config.toml
n_layer = 16
d_model = 256
n_head = 2
n_kv_head = 2
head_dim = 128
d_mlp = 704
vocab_size = 512
activation = "swiglu"
norm = "rmsnorm"
norm_place = "pre"
norm_eps = 1e-05
positions = "rope"
rope_base = 10000.0
rope_fraction = 1.0
qk_norm = false
attn_scale = 0.0884
bias = "none"
tie_embeddings = false
parallel_block = false
init = "uniform"
init_std_qkv = 0.0375
init_std_o = 0.0
init_std_up = 0.0375
init_std_down = 0.0
optimizer = "muon_variant"
lr = 0.00553
lr_mult_o = 3.0
lr_mult_down = 1.5
beta1 = 0.95
lr_head = 0.0074
warmup_steps = 200
schedule = "wsd"
decay_fraction = 0.605
decay_shape = "linear"
final_lr_fraction = 0.0
batch_tokens = [65536, 131072, 196608]
seq_len = 1024
doc_mask = true
train_tokens = 944000000
steps = 7820
dataset = "wikipedia_en"
Each number is 500 + 50 x the weight over its row's rms, rounded and kept within 0 to 999. Layers, rows and columns count from 0. Numbers have three digits each. The size before them is the row's rms in percent of the matrix's.

# layer 12 attention key, 256x256, rms 0.0954, rows 190-244, columns 128-255
091:516541516448540491382448554450588519409481498566467451583510549524462471499514471591437585485571631510531511551579480495472438432560521442441445492501509572492529406540525525478517514530455514409505471449480531524444573528459541521506537521518504576597467403524447547494496439550394522437534492487534561521556524486585482491551376513513407486447387488493497423541420508510406567392487
104:430457543435495487484515489587549492504568474510552481447486600539616424550462550482428519520604452566454432508431507593525514553492545458545490497452486478502458527521450507443417433445537481504443482441543455522578543454566441531507416455433484467466527504513414454665475533581538534463582503471555531553504481511477481467528474434518481537470618485488506501515501484466486552437463
107:518440465446544417458519514585477544533461591494593491471576405445403526418559494500555500489567427452571412459497516528457490441480537569472568528450503475497507448497478431474542520505483559506483463452534490530471498516540489501585505530561526548503517457527544384544393413585488550528434537440506447533512439653484542519499561509476466512532569532563487524611498551527578333580541
102:511524539561513591442494494415482500551527603505515463470491460574527584521523467508532540491522446521455457530512577459474542467580497598510441475480526524509532499581581527420504512460458470613504564455455471520548543467605476540527525589463598557444497509457498526513559456475430503442501500440550528461583497479519454474563497468598569547486440501483507440549487556459415354481490
090:509581443491422616502455469403429472430500529484534443534421541554501534523478533541444476527427403498450470449516475518558555510467461490548515531526524527546436524501448524553500459450589487550420531545465425523581472559497563540540525404619495470442478487519543435519482559540470532481465509473479486573516474510461585506522446493519466399487462583501530486496478479494478513479492
102:422555470500484534569487548524426467530501407461469544471533531556510550538541432538505454464477565545473439521411499438384501478510381527523511538535486469540535425438466415640331513455578512481456486521485552590449525534424557478525498438547399424550470541405441531493547551508486517579421588446444518445448471538509567494502541455472487425550396472448449583467566489520555505549510
106:469516548422604547399556447399529508435422525562464473496524429442459546453459540611537415552538487544575559490466493431534487492519455463483454483410500528454485420476563454545563551525478479585504520456492398438593470534526484454434559500527471495410494537498543611528417527486411506431484368501481563540512504443576506535567505401480595524475514504399495533462491545469512524540554
093:481486402497422453456505551494501465463505558564516469531551454491511518424571577546534475591376516468427480611465565488543464484543464551500427453499542451546425567616580438531449510351455510474500518502545478576462561400542445527411567507498449527522626476536509436425502498441570452574438486458534368446423524561563556579497540533436454522550536425553447549509515508511498524552548
093:505581551523577435531457531457516415540517483456457532424372546511479499481455510523472449485456491539473492484459535490524533575450523513582403551449546570507547471451487494445508501426489478483336556482514590502481425539499438527443468453466457508529412534537558481453494402497540436572511482424456431485508573556466586552499497456454568583470562468480511525455470525463399530436549
103:548496496526532472530449505593474553479551458540524515494497531542452494519403535490558481575467519507501510472428584576508463455462532511443594538494412571543500545512444544459520510481541536441486508455463453494486463534490593535537525597436508641530445563499457423417559617506546485545457504462498442413511570564477548420471564517488457475547531508534571575553543541500590464536495
102:435490535441523505395579572460454544538484563540499531466473350481562547501573436525573480519536455503493520488513450559452455545468422450507406569382544543569488616572518510530454591432510489535511479486567523476472511525475561487427542585446571502401540625530488509438521533490450496425545501454580502467522450470533321467488534564542484485526589396519572570468478489498472503555482
099:491522485489442520567456452520374433482482476425492520447509438482372484450440477505544488512530518497494442383510522539629454649389479499496498440580549548472562452490470505568491513541539437426472398449497488537452521520480523419465413467442517578417447423536448551349573468461527499460507480409503554407443476521425468363475501482448567470534450475414473416469444457512507455484514
115:557454483498526489558402414468478522448500453544533555535627516426516569565516387458424500509442546412576509492483512540528431568507506572490613504636465451530478536511497456571461504487515548462469417511539555539430549505519510564579440451425472466458459516574546494453572468458449448559530538474505594456432471466467526519513508489531504508514494476537579523530555451497505418521539
098:617426480375433487525474536414458364505540540519487527485539480494529608371572519536473591490408541526586532505523574466529541438517538475492447488508560544540433519536519483580502465416512456517452426507427531469428627560451505462460611555534534563503558510554501454498537452459461508502644525476554544471534508490572480454518530531504589568577445509395432572429453526556571433386590
095:473537413614470481545552505602488530488461503518442491388462417563516428447494435448591490424501517474549396463509507547481565449509527530523510459530561435496405456460466570446448506516459510575479527395512456468584540489529474553476443485527490597540599524419501435524440484522497513477426483571517557488453458581551483491484451463509468505496497517457521502546527492572458509516512
116:520449485444525504440464498458522441410525460406485508406554500542562524443456499555447428580516505462491512459459468510495454447387507410552504414563537497483532620531528507503460520513370495545467469482474548499481602542394513533528513530530461494541486551525472429466460491533390520457373596514565446452499481563460368480516555476468442471557467475535427450512449465545554460519525
101:476500491495594563514468498537553486477430426523524478523462537552514517539549571539451427487372553455529549410542507389480501489469484449412573475544514474475617470413387519404547501470494499441507465424523442464542513497469468581496502449536531490618522583469453381480491521455515453569440506480515427401455541398537509506475400484580473478520414458534587468522432467566481459445440
128:479581531560447459643512542479472497507547530434520492506508547595508505482574550478398511494456569520461601488456462382621508487418501440515451524521471564547487526585463509511489440553466469510486537568459598503433484469534491469496448438547571537529478430529533558517511514425575607343527410447478513519502542459472495484440499507498542607472464495438511401402549485522543495571489
118:482510512510448513592511449570526410483474501441535439505560487440496464565423492484467489565563457493526450516532451550526495396545542447563574551488451448568429445448418439505497442506503477438506444522491561559473493404444528461589523479514537512458460537448485537507544550504444584498552540436542484549475469452598444519567500458460511436596486482562449524485453512435543442499490
100:456545514560503471496493435507483517489579492573488475412421525551481505492462560489457333512471496504492538441525490534520492554510518490572398564499564544541482461535428534486510442480461457497458423539443527477581556442492569565499579434528516464508422534478596425530454572595567482378567456475511514505494496465390532518560504502402534534454525464519489457576467567505556527488503
104:528550496462456571461483489509542543611508569566473417499577497541575473567564496536542514513532453468534546506534550543464504468564445492440555551544521467525589482445511516493535617493444535442533531484535568519418442516514481550520496543502584519479453623494529470382486561435449490436498463492514504465486405493493491571466467563498400401458463462466482461503481572517563503472393
107:479541532514503468452480552580607555386514618549564453510450454398525563489572523541542464442543445526563509497432498494460584454511452432492537519549509488490486472474444518491493477446593536454399560535457470534481405484586466444514494446435480496566539447518556582498441534509560532460540539506537426482554497527455472474498525490478492535525462517468600467536529555480466519508641
109:510509491434493447557490507504579591482514463517505502557564529463515427588496558446476521481456428540463451502554498452516493541485446442553509475583532505515489572469551463549572453509350544512498437494426474476400481506476497535613530494482481578431420532461462506441577599528545501572350539502538389429462525535514498486418463418534474466486504493557481547498417478433410562566451
109:466529512472357459523556607414498488537525586586444480448561483536486525496436501484520483448588415510465510479480476523483466507407505458575514462455527536510362548554566451489456475430500488516524581510529521473543483529488563468498578463550421598523507537489502477587503525387346482504579368453533518550478498485506443486439491502499553471475492517504453494436525507497533507561534
129:396523572435501431506500512448487624550473486548458472522474556504451469430487556521521558492543495544494501616512538550490581490468477498551480548430438572431519393460563544480520485471440469547490502561468473487555452545556481478451467494460563463408451565495473500493482539578502530504456557428458490520544459405579552497445491468522484638466588498465436565484515547510572555500457
094:460427500488525430539422490455517527416520576473492491502493497544524589511523480462558374509536548484500603540495558505496562499555574555517477558495521526531531492552511558509497500517517544521555437491542544565492475538539503541468524445482570521564585457452588564537501492440442474496578460487491537529545429515506492499592552454459484544565560550506496427428489569518490539458498
119:470534483547551474422528592458506445391469440430551542488499565456558582485463449397508396528433473516472469366372567530473416488595432533482516557460521466495549445536402506439491549550545499401452486455521519466462423476482531444450493567495533499653558434494474508481504475524448551380558529496581568426494456532461543565510461516557476436553436509539495434528444561540514509515509
126:536509531448445537513500519476607475547476588430409566553497514500452518483503522552538524561524504592456564417521466577523557508571519445522521541451505572411469557456633423480477518522539484473509435558492505457475421529448489590313428400490516512474441471468564542476444502486601435556445509506373494459437538394488446544568550518498511522478487509510564468479515571509492521491453
114:452493499515511372409510366517473569470542493443488474426445482454517572513471529496551438518577490504506474486495459496402384538581418494493384516480555536484516529524421561566513491518488552520443567535551477435410540535530549535477460453471503533651504578476488393473500575523553607539566556537518579556456495530434550464487515432503510485552496487425558604462411541493442526475527
106:501479443542449493469545485457455449503469387532465510521537510529497462452349440468496457567397513583478447553530506424500463528475509474476630426531421517414514415467480583465535477540529529532424474449494543581475593537511480433448451418531502432441450433401506523464591535519469467460453503479487542387508478515537424484480487450476503397461496465477461511479571488463510475479517
128:514495575422412545435545483533539489570513462444530489509425495439587464511526559393494528609579436508464460506468547540470430511442489401486498538568531493448440500431435470477475430447514459419487563484495521473550518605426562544466489549449487578546432590522476531443541498497558498548485517544497471623535534539391567535536543490521385507442555497579480517559441569555419553496416
110:611558441541465507488589475545466444513580453455474544524475533544479552471471401455473536601523443441403506492518464459573505498571500494532505451528616446541410561496471539485474425470490515558564438433469431485502528557488544568462545512514582455530521457502556545529530480472525496475567391495526465501457473548375475531467528419496540526429561518591500493453516530480441619460585
112:483552533522457452445580495526535620486488512565439512485479386580557492590438482547499589503484538460491457560473468566521526364414486499427482531474555519509575524486534513503528598532533538439535475425472476495543450527491393530521454588494516483566498477458551457473499521554466396501582534493413464405527537548448531432557488549527476471530481521394522424490501482576463518505468
110:547547445463560461548475535516506466459441480517435477559468496426518520552464477535499549493438481442545485538598567514493458482496461547456583479584472460553486481493542499422517477675529585534518483548467466463392513534488550496554517524387570423539566430408563477454502484465472469496562469499424479419511489508388467490475626550498545500482457438417451517471551477472447396495506
118:422468601556519607464532544452508487511532361571530398491530542440536583575477552492479486530496412494485466496543421489526517546496575439490461486501509459575579459523560428510568524412545412491506551634516514471503516490410524444559519520537499525536544503485422652517577608555516508550491452477549482555526475533530465559498468518497472514470527439434516489477513534505432531457531
111:516484475513551467517467423401420515500486457551513518458523473550473474461586526605571550593529510536398560494446484476474447505475464458473442495487602509467568480576413486575578484609369504457514431470561515476501550535443504489546467544490502449517510527509496456544507544556494542526504521507515481483493476447554466458580428509552487539453480474485485492535454536524505402432453
103:446518542412471464491473468449478512484483425459414413488474488531459438550479568526442511446426454479488564443533497432419521476526482411477396600538509528483460402491502526569532516480445554444506572582403542390457509438498459524499618497486495438551514479529439562484522533557542513516557493518472500589542568481535479489545492567517505493442478466475555489428501513464526539484535
116:486516578521530501544434480557436475609560513552531489504505405450458437503436473534534475547451428585594539536470548469421393510555492512491555500491470485489453417554493491544451370448402505519487574420454524521476586470557583531534518514489519373394482569505503507530508447525467582532475482486550551476515531458552468479426523484455559465412546496536499473505490506426550432415545
115:447496442489528536499397476452511484526527505575451576503456494441484502482534453505501596406511433573514583499469450482536479532473501556501496459486500524474471446518447537424506479496432491540552525483531507538454440525561520571476506488395524555577467444582563616519541469470535516562489520518445535481496565504539381456413444540461484525503569472615534557507405489423373491564534
121:419472475451550357413572559428524466503512534512554536554461525592485530456523431441467479495491544609460503484479608484585461476487492489427473558479517543515511486569573426545507593475543448522544483492481639500426519447487536468523524504499523519504590509445459490488546420452432468512504552443550419548474560559511445560494520452488576497523505546473491494489584543519469538512500
108:590441526505507493487505547466550408573485453499431533582559452562449521474469536653449429468485489442478432483466498545432552450552573485446499429443462472507447439508472519529474478568453426416472523553524392425495463542418525532484507408486401566462569444540472422495505509462488541525583527546520498496453492619460520493571538503470544398552453450494526467464399504506562414491536
112:502474471527412490509533520560472515468491490471545549521563429591444481513461539399545479555560541581526448469506508475466481488483468426545549555455581521584487510445441585441478457481562549459381490473486482544552474446540512458581444535557461471517535488499520511376373499476521572420503450453513466515475567479422449481468404578503495498462501602476471530507427538485501563488536
110:487471533533495493534441423483518464469509427471476557475517575495472496545433615578479581499548422546512546530563466537531508527514465395486439517429557576515523589460535474491417520546451535498561476490492601497596499492510499416585543487478493530481391529587525457482546554486441600522541485515515528497466467484568481514568545467522482550525457610632452520473444530539467531543409
110:530522579497594554520492585636462449551487474614518514446573574500461452535495459497489587521464455445537390602459429402484511459510460495530546490608404522521484595494356485440535441459440530454488462494530432504485549431515490478505507580409536559533520467490439492451534457444560587470594495524417541538386571406593561531549461493548447428483498464439418461593496457540536496411530
119:505483499452501509527415547509554498600459483468488583471497419548498447467545465483456594521458465497467493544516603467428437530538525553534485477470479430533574546448472451370546513466492493420507466442643478491467518546463609491534546538534463463505474503602510497459529453474464506576509403548519514532509462457530515539495571527510501455535470538500385432568510461475502590513418
120:605509559522458550525482498526454521510435531502526538497609489494525520585516498535462509575458459472536422535519500479422493574421488514466388520476530479537497517488468456456469465513481515453497598513489435445462509462539438498503362501549548516497546532565420586352546546535515480446505420483471479558520438379505507523507489475481486452581451451493455534435496513449549487495468
123:482493508491491568517504461500478499510514475474536460525600365616428503475463528497478606569474568590573422498595527452588515473538465452389475431450473530475584484532445443468505445481445625558563507508469502529457476550576530530507461422524458525461480643494467508535437527590405482435485529494510475495479454446564447487512469483565481395607531486430506419512461521467473429553422
116:602432539480518463528458557507390471446638566474447487467477540515463500475496499524472627501429572516502475527533495546565471508391532555447571493423468544437430388485485526521493480479562545468496438508593505507506568518508521445406573566495459494461525437461568530490456477483473451511487546484487502505424459465500619522501567628423599469528553520531464516522441557490466513469535
110:544471522566511554485563560517466408444461543459540527480527297541571489498475484527561507489562574405447449467522604542537489444521496552514462535466522471506506531484520497475477436467433463470489546402601505451529515514524566446471532638508495558545491393583529454494587499534494483502495438391518497529504483531489473451464540503528496435485502464505502490547592556477482449484405
108:518609487478485457428456529463497507467526533579461514476487495560452521488459514461595426503516555560404583435496540560421399453438440549433511482489452484438498437466556493530471473458517519610381517468521463447523510489497539546568496500493569514556496580521538571426474503479428501528441519515540473533454474489578514614518477443505574486486500554460474434453479487597475510404535
113:494456552513388478518592477487533471490514542551425523476470478551564481535538480420538579538478578490505567547513468536591487436511495526528469502539442530487444529465487525471519400488502551443433424407505470528536471537453534504423490571530518529508550526484572641524541503502539564533514470439463535481468534537430412491484430412485436546500569529558503539559568467460512396528516
115:503493557498540525507446485477528547585563523606591490516515529516528587486567407531404454426491591477580401476468617498458419487455527533563568504462506602469493397624545537513401465426532438535456475519434571528442503429510526448527531464496473517460477568436469518612477485490492481412471505520551506534585603441439410490471494600467441453505586482517488452470447560497452507550563
115:459428446367543521499435427485417501599527474552526454473540538473486431477531548561530471491430452576428474486588524511487465518418548530401513488491464500376429596503494494479492545471539509536480464439476336499419452522484453536536426481512541530484464526418466520520540535499546469464514467506479503439440551534492680489559531472546477437511520460479506604441468558409506462572474
125:385503499458476462501544495510529536412530582493540540489485461451536445559505598416570517474582431551550463472571448581596547560499479433506495488483505573541493522506455541548556462466566487471470536485502451478528430564464505533564453524525488480444495484539488560542536568508452518506488563448583566523492483467472497481568546484459522441612465537549524498537444518507541515536406
112:391507440499433553510478529471488482439560512478461451465593496559519504518536491423592573464492518485566527416456483519524544534536521518506563495463411564565456457542519571474496568522529508432493512554408535525379603498600480447524461498419549427591404420438563578464514522555462486570450481572529468474560461498565521493527532502439597421534404472387479514580482558445409547524546
# layer 12 attention query, 256x256, rms 0.0915, rows 191-244, columns 128-255
093:528513488530534531572570505497524498462493590539442451372549451486488471591527425538524540498474497474592497568477511471449576460414434526520435471572524547445545497421570423524514555516451477511635487438457491449498475437578473488446583562432504496512543501488398452485486457529464496497470562548412485603476547462519511586456520508536605552481438529539490625442431455496491359562586
100:486561493522431500460433481566567440515536563525441493503523578496555420446521507478495564585483541446523527351474480525363448579490492532489521497581449555557448581542547493457450464462569460507539416554470508467422531573460542522420469504455503552492521539455572555461613487446464441449519542588420450454524483477476438518542452453543598492531454492386525481451512601517445477518491
100:434471543473528552482523451526449429547495530535485522500542486524515401409567569550513573571469481458450555463552424499491525497489448377496547496568525578571546603467451532479531474541486395546539422530441561504456491535495518485484440584521519459523506491443492464412565561453457591442536454533440403481515535470459492526588546505546567558530559551494478492542460525553516480491464
099:453445551529483547458501420472459512570569481496435583494520511507517462576516454411481474519556442451571428451494511494398542568472415541476465441369481453537568482433437510508473502534501480519554545473456446474565503438529468532600505515461459530548529497591519529607501537529490483494431554552503483631544480460483488583504464568499495496468488500549484514525529398535634568467484
095:543577469561501428456555545483439549496471655443479515470591457536506531502512449510488453470474514485434552569529494364565431474457485463456463445477587436514508480472562458491483477483468458459480511486513549411445381538534474435525502520569487463469547512583449549499483412498496449506587592538507462623456508496455443568515464471494597568439422498437498492504521529526465391565541
093:444513466473407399551536545551516556495452502587475552492571513479532573532406600520522499490497428535562475462502482320538432500424356502501465488528436499521414538392543588392538383467479475446487509507502516460492525482499504429503538572497500494576515542510439588447550490391451482510492648521478494513472510553528532416498567563530524498433553554506483533529511493524422601532507
110:537522512517484522495515479442519550460369580502456491548479530521535382550424507418523547489498551530531603491420443516544490514509409531596495480453555517485567445448427437430490526513484456542544490507536534510556558516596574523522404585531525587525527448480492501489416525553529465547520456506458587565525488545419538384425422527506578566472459509529506460533495544527576452528502
104:478506564507464481567467478564516522551502496508524536525514539429484507575573426332551497514457465480474453506496497516558517548503555507452502448534549588589431494504517555481536530399519497505492507412518430463490395623486551521552457513387496536506550575456383486481573517523487478455524464447525505554458544506583545494520512485477499442608531424559512561569530538554585526496546
094:473547488439488570512541450539482411467492454538554522559507488474483451528482550496556525462452505597553493620494505476515521496517450522493526472560505492516618487523460433491524495489515591573552416491512521542477478495526465489571529554618468366566505504548458563470476518480591526639433407444520515480413463443559584526451448422509552373433507482505479445557558527382528480621469
097:576544456572530465589493560525522449526525533537469538459478500408551464511493552479518479570454584510532451505550526564458490454460548510466438561576502481414442427451456562565533598616480547582463463538492462487531439471429539439538448518444492515492400536486486455485552530563542500485647541435461429583466462500401465552576424477426463465490513377490511451546533512527498478463472
100:519516530563537438509485451474428486527524532484512515442419549490679457497547397575420388452514541458460521564465501514577514419423596611548500418512464421485490468544390487534417494543482527487506554475522488594557492554504496523449534514548552566606541470462549506491453390479507519484569529512383512449483481430446490547449522513441496487453483474538450434527544515475510622480554
100:511510479486421439514502467485568372453526630470540521493466506501475545383479560444546404518554448515501428500547495426560500434443477495506505634529546474565505483500432483506586558495560487444535572556565545435400509511430544474491499519526459492481507567580497586482399430472471531505497395524522528524606449577562523543548527540521515495485452545469553517516419543514409465573516
113:498520509452486463486478470501493580449430503402489477502484532590523422450548531518554532521505446563393542466566513475446456507544489517435552535454463478459593594528503473541629567516541521448453428556426466463515459523379488628472532525599528496448407559466585479419469519483468501477430542505495473433460506552514450539462598486551489449531493554457470463440467438513453586495524
118:492458443538430520451538446546429552403500481523451489513478412424568491536409468499495513532536485501481521491464565506501516488367487489468406550562571442548485483547534512594568503478483430548431585511430500490531553613432463498564553571484510552404510487547516586513589463585492582517450570557536491538535486545570540474469531500459456545466541508574457556527531478520501646520513
110:397519493498587497480537518434488555501517406506521525476436502503456502501429587567473509579495519506495548556544512487532485521597488498509348490439517466513601528542574535574516419483470519542476520517588469481536498525511527462528517495501478430531545617553528474426437428514486492419486548500551431488430459457526525551470555491541503581498573521495493506431478537528531607498514
113:501518437531486436497437488481518460433582538479518457545438539521512575435488599537437586576511599480451601485522567506519473577517523449412526395531431485450506550588496485553440454549551484535497439510474524526446542553578465495480537467505560465531500455466497561419494472432515510426501392451511557451509505448480475553466549576546548546507554481441472515468456491509502526576454
092:509536421492505437493486523494536458382581514534463485557440494503467496529400510536463483490518481535506419563478548475451477526575499462561478497501480510528444511554517453519454480516513538558535481627512572402478468427450547531542540510535467438495518561493535566559542422562478599467533483523551484612454441499467463472565517454447527580447461507558440494421531544564578500419503
104:463438554507455487570445450529435559552531561428566463539422501565479501476574570501444515488501557500471519468427514568516579547569512485534496484507539416538496505587495382438505467458518554387461458548505427407527503527498492502505489451575426562473466507507534445589511561452549512481506439454560514473531504388438494582482607537417550565427513527518505626563504503478498559529495
113:481453446538423481539445535499535434584526421536323543526524533450447482478497475620524632539478541475462509477453475519575500522422461525479539593560475579444473549491525567479505581503473442461469490512465490599426527556548562487489525513507444589574474452421514441304464501472511514507517551490445485507494523451383451443505426604475522536448539390527502548519485457596494591389590
108:443482415559493535511530502511535565506520462504590507497515472522545478538548457377599484500596436513435469450482490471466503395539498535439587485478490498516530475576411502447534476496539502422584642527513469549530454479382471523507471511549501543532469539489536583529552553479551509469437394492466404489520500478565474454511533538518439403531497494513569501508592563399547476472563
114:460501536506530456517498495462517430571561393451507439424434574464492549458490455532381468507491598516537484423496501486519488524418544461585462478489440467454494472486497497437402469492396403482501528504440599479472413437426505490489539457487505472558480469561515500520578494541369444568508514475549502529512500496557565529551553383527490559518437533437456567383497536506537600445505
102:457517439450517474446442517522582524533496457588453500528512531507489444552545513448480556487458494557460556575557546422547501563533462483490541547558493494471492520553546497487476500465490489453461511515447522548475548521432501535431495612501486477432381504519454545482606533515568490556595536432498465565473553551499491411504466532428462462505488502615444505396413533447412448443528
122:496443459553516472552473527524477527447567507527506489480538527513546592418472478520435545407519510468470464456461586542519422455440512545475586457449469547512406482541647463483446513399518533422473484547484506569422566530486573450531592545525513531574481418527511605569534465422435517494526398481494485448472488590482463478464506472396402532493531499490564511448574526409465444500647
110:509592512443576533475532520475611468541517572588497488565503588539456539514532608510451536485456476474543508459520467482629434494572438511477490546488450613509513421530549555615555506428543517568553452579508540503535450460535552454469533544489522521450536459501519462454519598499449489468495483484505386381468501471603483525454559470497493448473526390503604560448560480502497546509552
113:496498559550599473423539537432492497516545505500504522475551524487499511502424511465486517423458403468500548604472545490523471480436492503514550478559515465546492559530525439466446447527408540552458491483592566504560560552511543478554558525449507513500530488550571456441492456450405482442495406430366529570528426615484571471431547516529471520469513470503515470425480520643419508412521
115:428490525526522446522513600527486500475482484498538529493473578432363449523480610405485481470491528492492437401499513520447450439614497362479461503490580551610492601506543535483467472457584463459544523482408488522543479501502445493451549539421548555557522493529520503468499537477477523429523451486601492489633633568560475511522532517460500476530507565595523453478506511528521519475535
124:516506553417435548440559499479528583529522587499482523554554510582391466488468559554530553486547477497484578544535482542507544487497508470537460554387513582475489472506505533609563521477505483484500551484472440496557434484557467514364488451543523473401487528567566480518404492548562484456571534490425480491509466450497483609444528477492485509449443588483577466506498466459543511509525
098:562469443552533546549498490597419614488523471520500529475547451452543550470449381463497387504461524530465524457551524536547395485556511535512467492537578573496459492438417539536471526586464578469458533509535497496506536530479482532534562479452580526556560448464440433549564549495443552460577588554544401479451506547482445521571512483502484591543488387523487520466508455460542480453504
111:483498513499420455457413479508385470565507559433485484575524557473442508549551380523540529429476550563471475556513479502605478569479448550475600427571518517457457501591449480442589442453471546518515516423442517533491445544421577450574551439449475465507480452509494546539581538550472454453487433550452528504562562416556411440451474443537454512530501486549382512554536404463448474442532
120:518435517467481554576488560494498463553493537493419525480485518426471451471439560481449506593472480486403445494478444497517539501409465440541542579598576494529449501471471429446497474467549460476463555555517472530513469519461558556455513590405453505498393505572531412514494443467480464476494556561506451553550487558479496515462501548555503444516511508507472375490473492560509525461420
107:618426483539584512574547542476486450509540565476515487494607425485488527472466542436479480559478571527529613465533571459463503523458478526427617430661434470484459463427518471448496491570450447508507381478453514486440574484530471509547578504503566499519418426508558561547577480513571476499573510450437529560445520497490452577482443466520538533447518542496546479517597479558548484438582
116:451502572477495510547508531437429478516435563495484611441491542502451520505502486550440527473429600502436525481462464534472520454529536521468567468611480548526449472437490582482513516556419529509517528527452438476439518540513449511310441507506464503539531536529560487490459569444470479501585505475476542466429620518476545488521481519532527569593460461445398423582471492378533387503468
113:496493429522546469491459540537505515551524418544468460516511543468439500486457509520436569527420482483477503590479538359458559482463501482496476507507546464467551433526498478511494555517396493511616530491542509432551493511515552465473565504465502351522529483512527523613491529416445506380490514546505475517512527534535521560508562400490642527447667478508436375438472506524482451498511
107:470465498447447452504584473444472490405467475546498459520544425410596521460461553550487432493480466452468527542504560538427425520563578523514527457466547501531549410529510467573490519528435484532481539504532470508462537566437566482488482354490580439534529520516496569464600483518518576545422527505544557530439488555526604495501472519549542476461513464473530472477560451526478477475507
112:492529505436450500464576447492558454542475513511474490525530493536475537480496562508471557568469503461505567558501488520553511446519401394534544421431505467469581515588451438551455414467457471512506432458478437549535487486438492488498512434487516570452540528497570511510471539435504539503453463572558539465515534383546517503514444434540589434577516450471524425484559477597464522583495
110:499553424480542511426529463453536516521518458403513461496479489502316516482527484539538408404504529548525486561493516513462435492400527487500511528543470461509561551521444448507516456553479538575513528434515520515530372539486475522542593457511464440526595622521438479495433459471436482556412476575448524535619449546557507564486533411566639617398451443525432484454526522505449444541453
108:509591424561414559492468431531497438506502533518499489526569516542431467544523440527523475554526520479514484540492540376485519549468490513566565486471519498538515338534450551484531448467447558543407490397502524486444506514551556477544469508504499534485550553584440574558486500526477532566547531479479593560530426460645507479507541484459561563466523504508529485453556533490519460574478
119:432554522539565451420563510451521533496523494512498508429458519496534512447488467455531510515543482510496532518488431445556462567534528495596441520509428525494601541570486513447508521511476536496540547519545568437475464543510433398507479405446501460592577447466554679577479500522472511473548496464454479554607542530528398541545431567589544594452621465481510546472520449509565547523598
120:392466553484443421372538511508576575487460548535619490451472505471612612428496475484486523576465502550549524526535581534558516580555445417432494536516434559429468498542565529482549533446494499414442423470439473572429517489565533449579497608521441515480510473583537494466566515444465496498517470436537438437535543508596492489497462466510429520489438499419575484433510565408517472409534
101:464487491559446497481516515563625485452525457505504481551393357538476515426611521475454472549540445607494555448399503522474590495507548495558471509363412506512503510498495456468573456445571623516466531485489433491466568480483560403485493473400464492557460529494578483564465454527520493476393526541557478569556452521496481507446489516450547440462514606508453449513457459475451465459526
116:563481487618504447364534486526390488434536479542519558453496505533518539506592463483545437483568471545421578519491570452495497417571502498425520448530498521529509534433415456374526572552472470614454617542386506593518479474489519485573560564555487583519498453428490532571484503585506583556550428433515515518487549525437522558541473432487487496542528465540475447550522521555374489512535
108:411463552481550545361495358531441378450418510442457483497515530452468538448521537536531448494531437587508535468487579433493467517515520423496473522474534545589568549622454497468562576393500545509478394397589520444487507545386520407487522569587461545476572586589471517483520508471511491493532437461514490541437438537574556496576520443512521528542500566561544554452459537505519479516410
109:493561513559411529557523445443451468553471547499497516443336545465472497502506480488444473569488534537499483574490428461441561475496539532477578377490360478607460438481462513522454492492530549500512500540550500481451549476524500531406486456459445493436556420423500485467574534442471494421445488597539566470537546400487473522489557484486613474422508489518467414506479501505451456461569
127:545529490539442511402495523464484449523501548572488555505452453465481501487472515458477488492453454498472426444495489378539474467557469526456537419506436440464483562458530505405506523419464546418613556437548393569468494502483532463566484540523494402477546484505401490502540442576413498539475391514522471565534457523597502520465468592558517388422509512539455458477559431466505521453437
113:513496553515547557492506465527483496538483542503602576502552533541522488532476491535525470535447524380532520421675522489476536480518459465512473433487515475580495570510490496539455428405492486472548379534479436484451569515521529465544530504516504484476485573518506458437455463489470491406609499492551522454492537393492454566558426551560361506607461401589494426576524471445582406592471
118:487542562466449536464591566487460539557521485497539418486493414539452478459475635521601495582492604501483543492537518552492421437561519553483484533410485550483463476458470487565470505468544591594500441522483396503437534579617498569456452476578585445517477496465445462424451512526532490459543409507484508565443553486564460526454425505568427463509581519374540463483506514454491521575461
115:526449495574495423517453587531453494617565545528506515504512581497442578452493430483482510480519612498627486585469529541502485476496523483450537624405520526496441437502556546475483554493546467492460467502517526578457524483411495398494543521436434469527584560512614472489431475427486429471540484480506505569550520479570589548522481576421459489519498505477428506486552584513505466452555
112:499540535540494471516535571487556419416549490518463599448590462447530522475515437501397534428573581448481385491475483477616501465465544552548489520575496444489463499489451545409453416416512604468670566460423524527417592478533529515567554565577450572518500502605506461411500554516484512477518529501481523544485484477429466423416437584449424435459501531532449479510404462515517468498521
118:444518484510569502508480470453537622495551397510488515564561462485446501525502447462532528476532443519533580497517506608471451418392380589452531491550432512453424508535510475498542562536495454566453448412490488657488551531470426441514435520505480580458510517514510535513516465483440591566438603507605534420541449431469417457459438543473454496497523534605533514513433529523616566513550
107:481460441569504513560482554451416433534575548560498478511516500430475548493488396422479452534447578506486519435451458542555476511490528494536486527482522546556473491582526483532501455528417482426467460429448482529528522562503517489426548558513482463434466570513534523540500499566505530428591512451596387478540478540544518495540556487470496501519546438539545513451545534489402472586560
116:499480407530557478486457513458500478497486513495565380426517506481497546512454577501530459513550521479483530502455496474450482420575564501557496479517459411516550379519503502559446486440508422447513518576443565612499449554556513425595429433546482536506450474452515569535408494515478516480457406475545460481550466533513499510433409529412491498481506542533504483491453476573469506436610
107:391440458384533564546400457495449507544449512536452468419516477525506506507554490551470477600465497563481497472597505530395489455432491540508505484493424586480524584503478532462410453407477539519512467474494448559516559460454516450507511518476530459507493560431461505478407535500506484488547551526426507437518543536463491444560434422533456493359495503495408513526492455535544484502502
129:530426461496481514556585484497517534438514500447576419448507501474544481591503535411565546482572377513521480554490469585579492606582490423528476511492494511521553523552439513472542549424560538595499522463556410470497433466523494506553499482557586526401511557648449517505531573566495586476457532438578467502611474509571560498596501490569489391511504509495503492559535525429506479503467
115:518601454510594524476526439507509522527494568447473511495507452564506522460546520358626513425434439556568571518544529431502522432529497436516491473484547538503527486567542529429519492503559584486411544539544602578459521556549489468518505409479526524540528518441577563605486459575512527594450533462460461531473421514466517476447488565494460498576487424401485457509606524554549494472511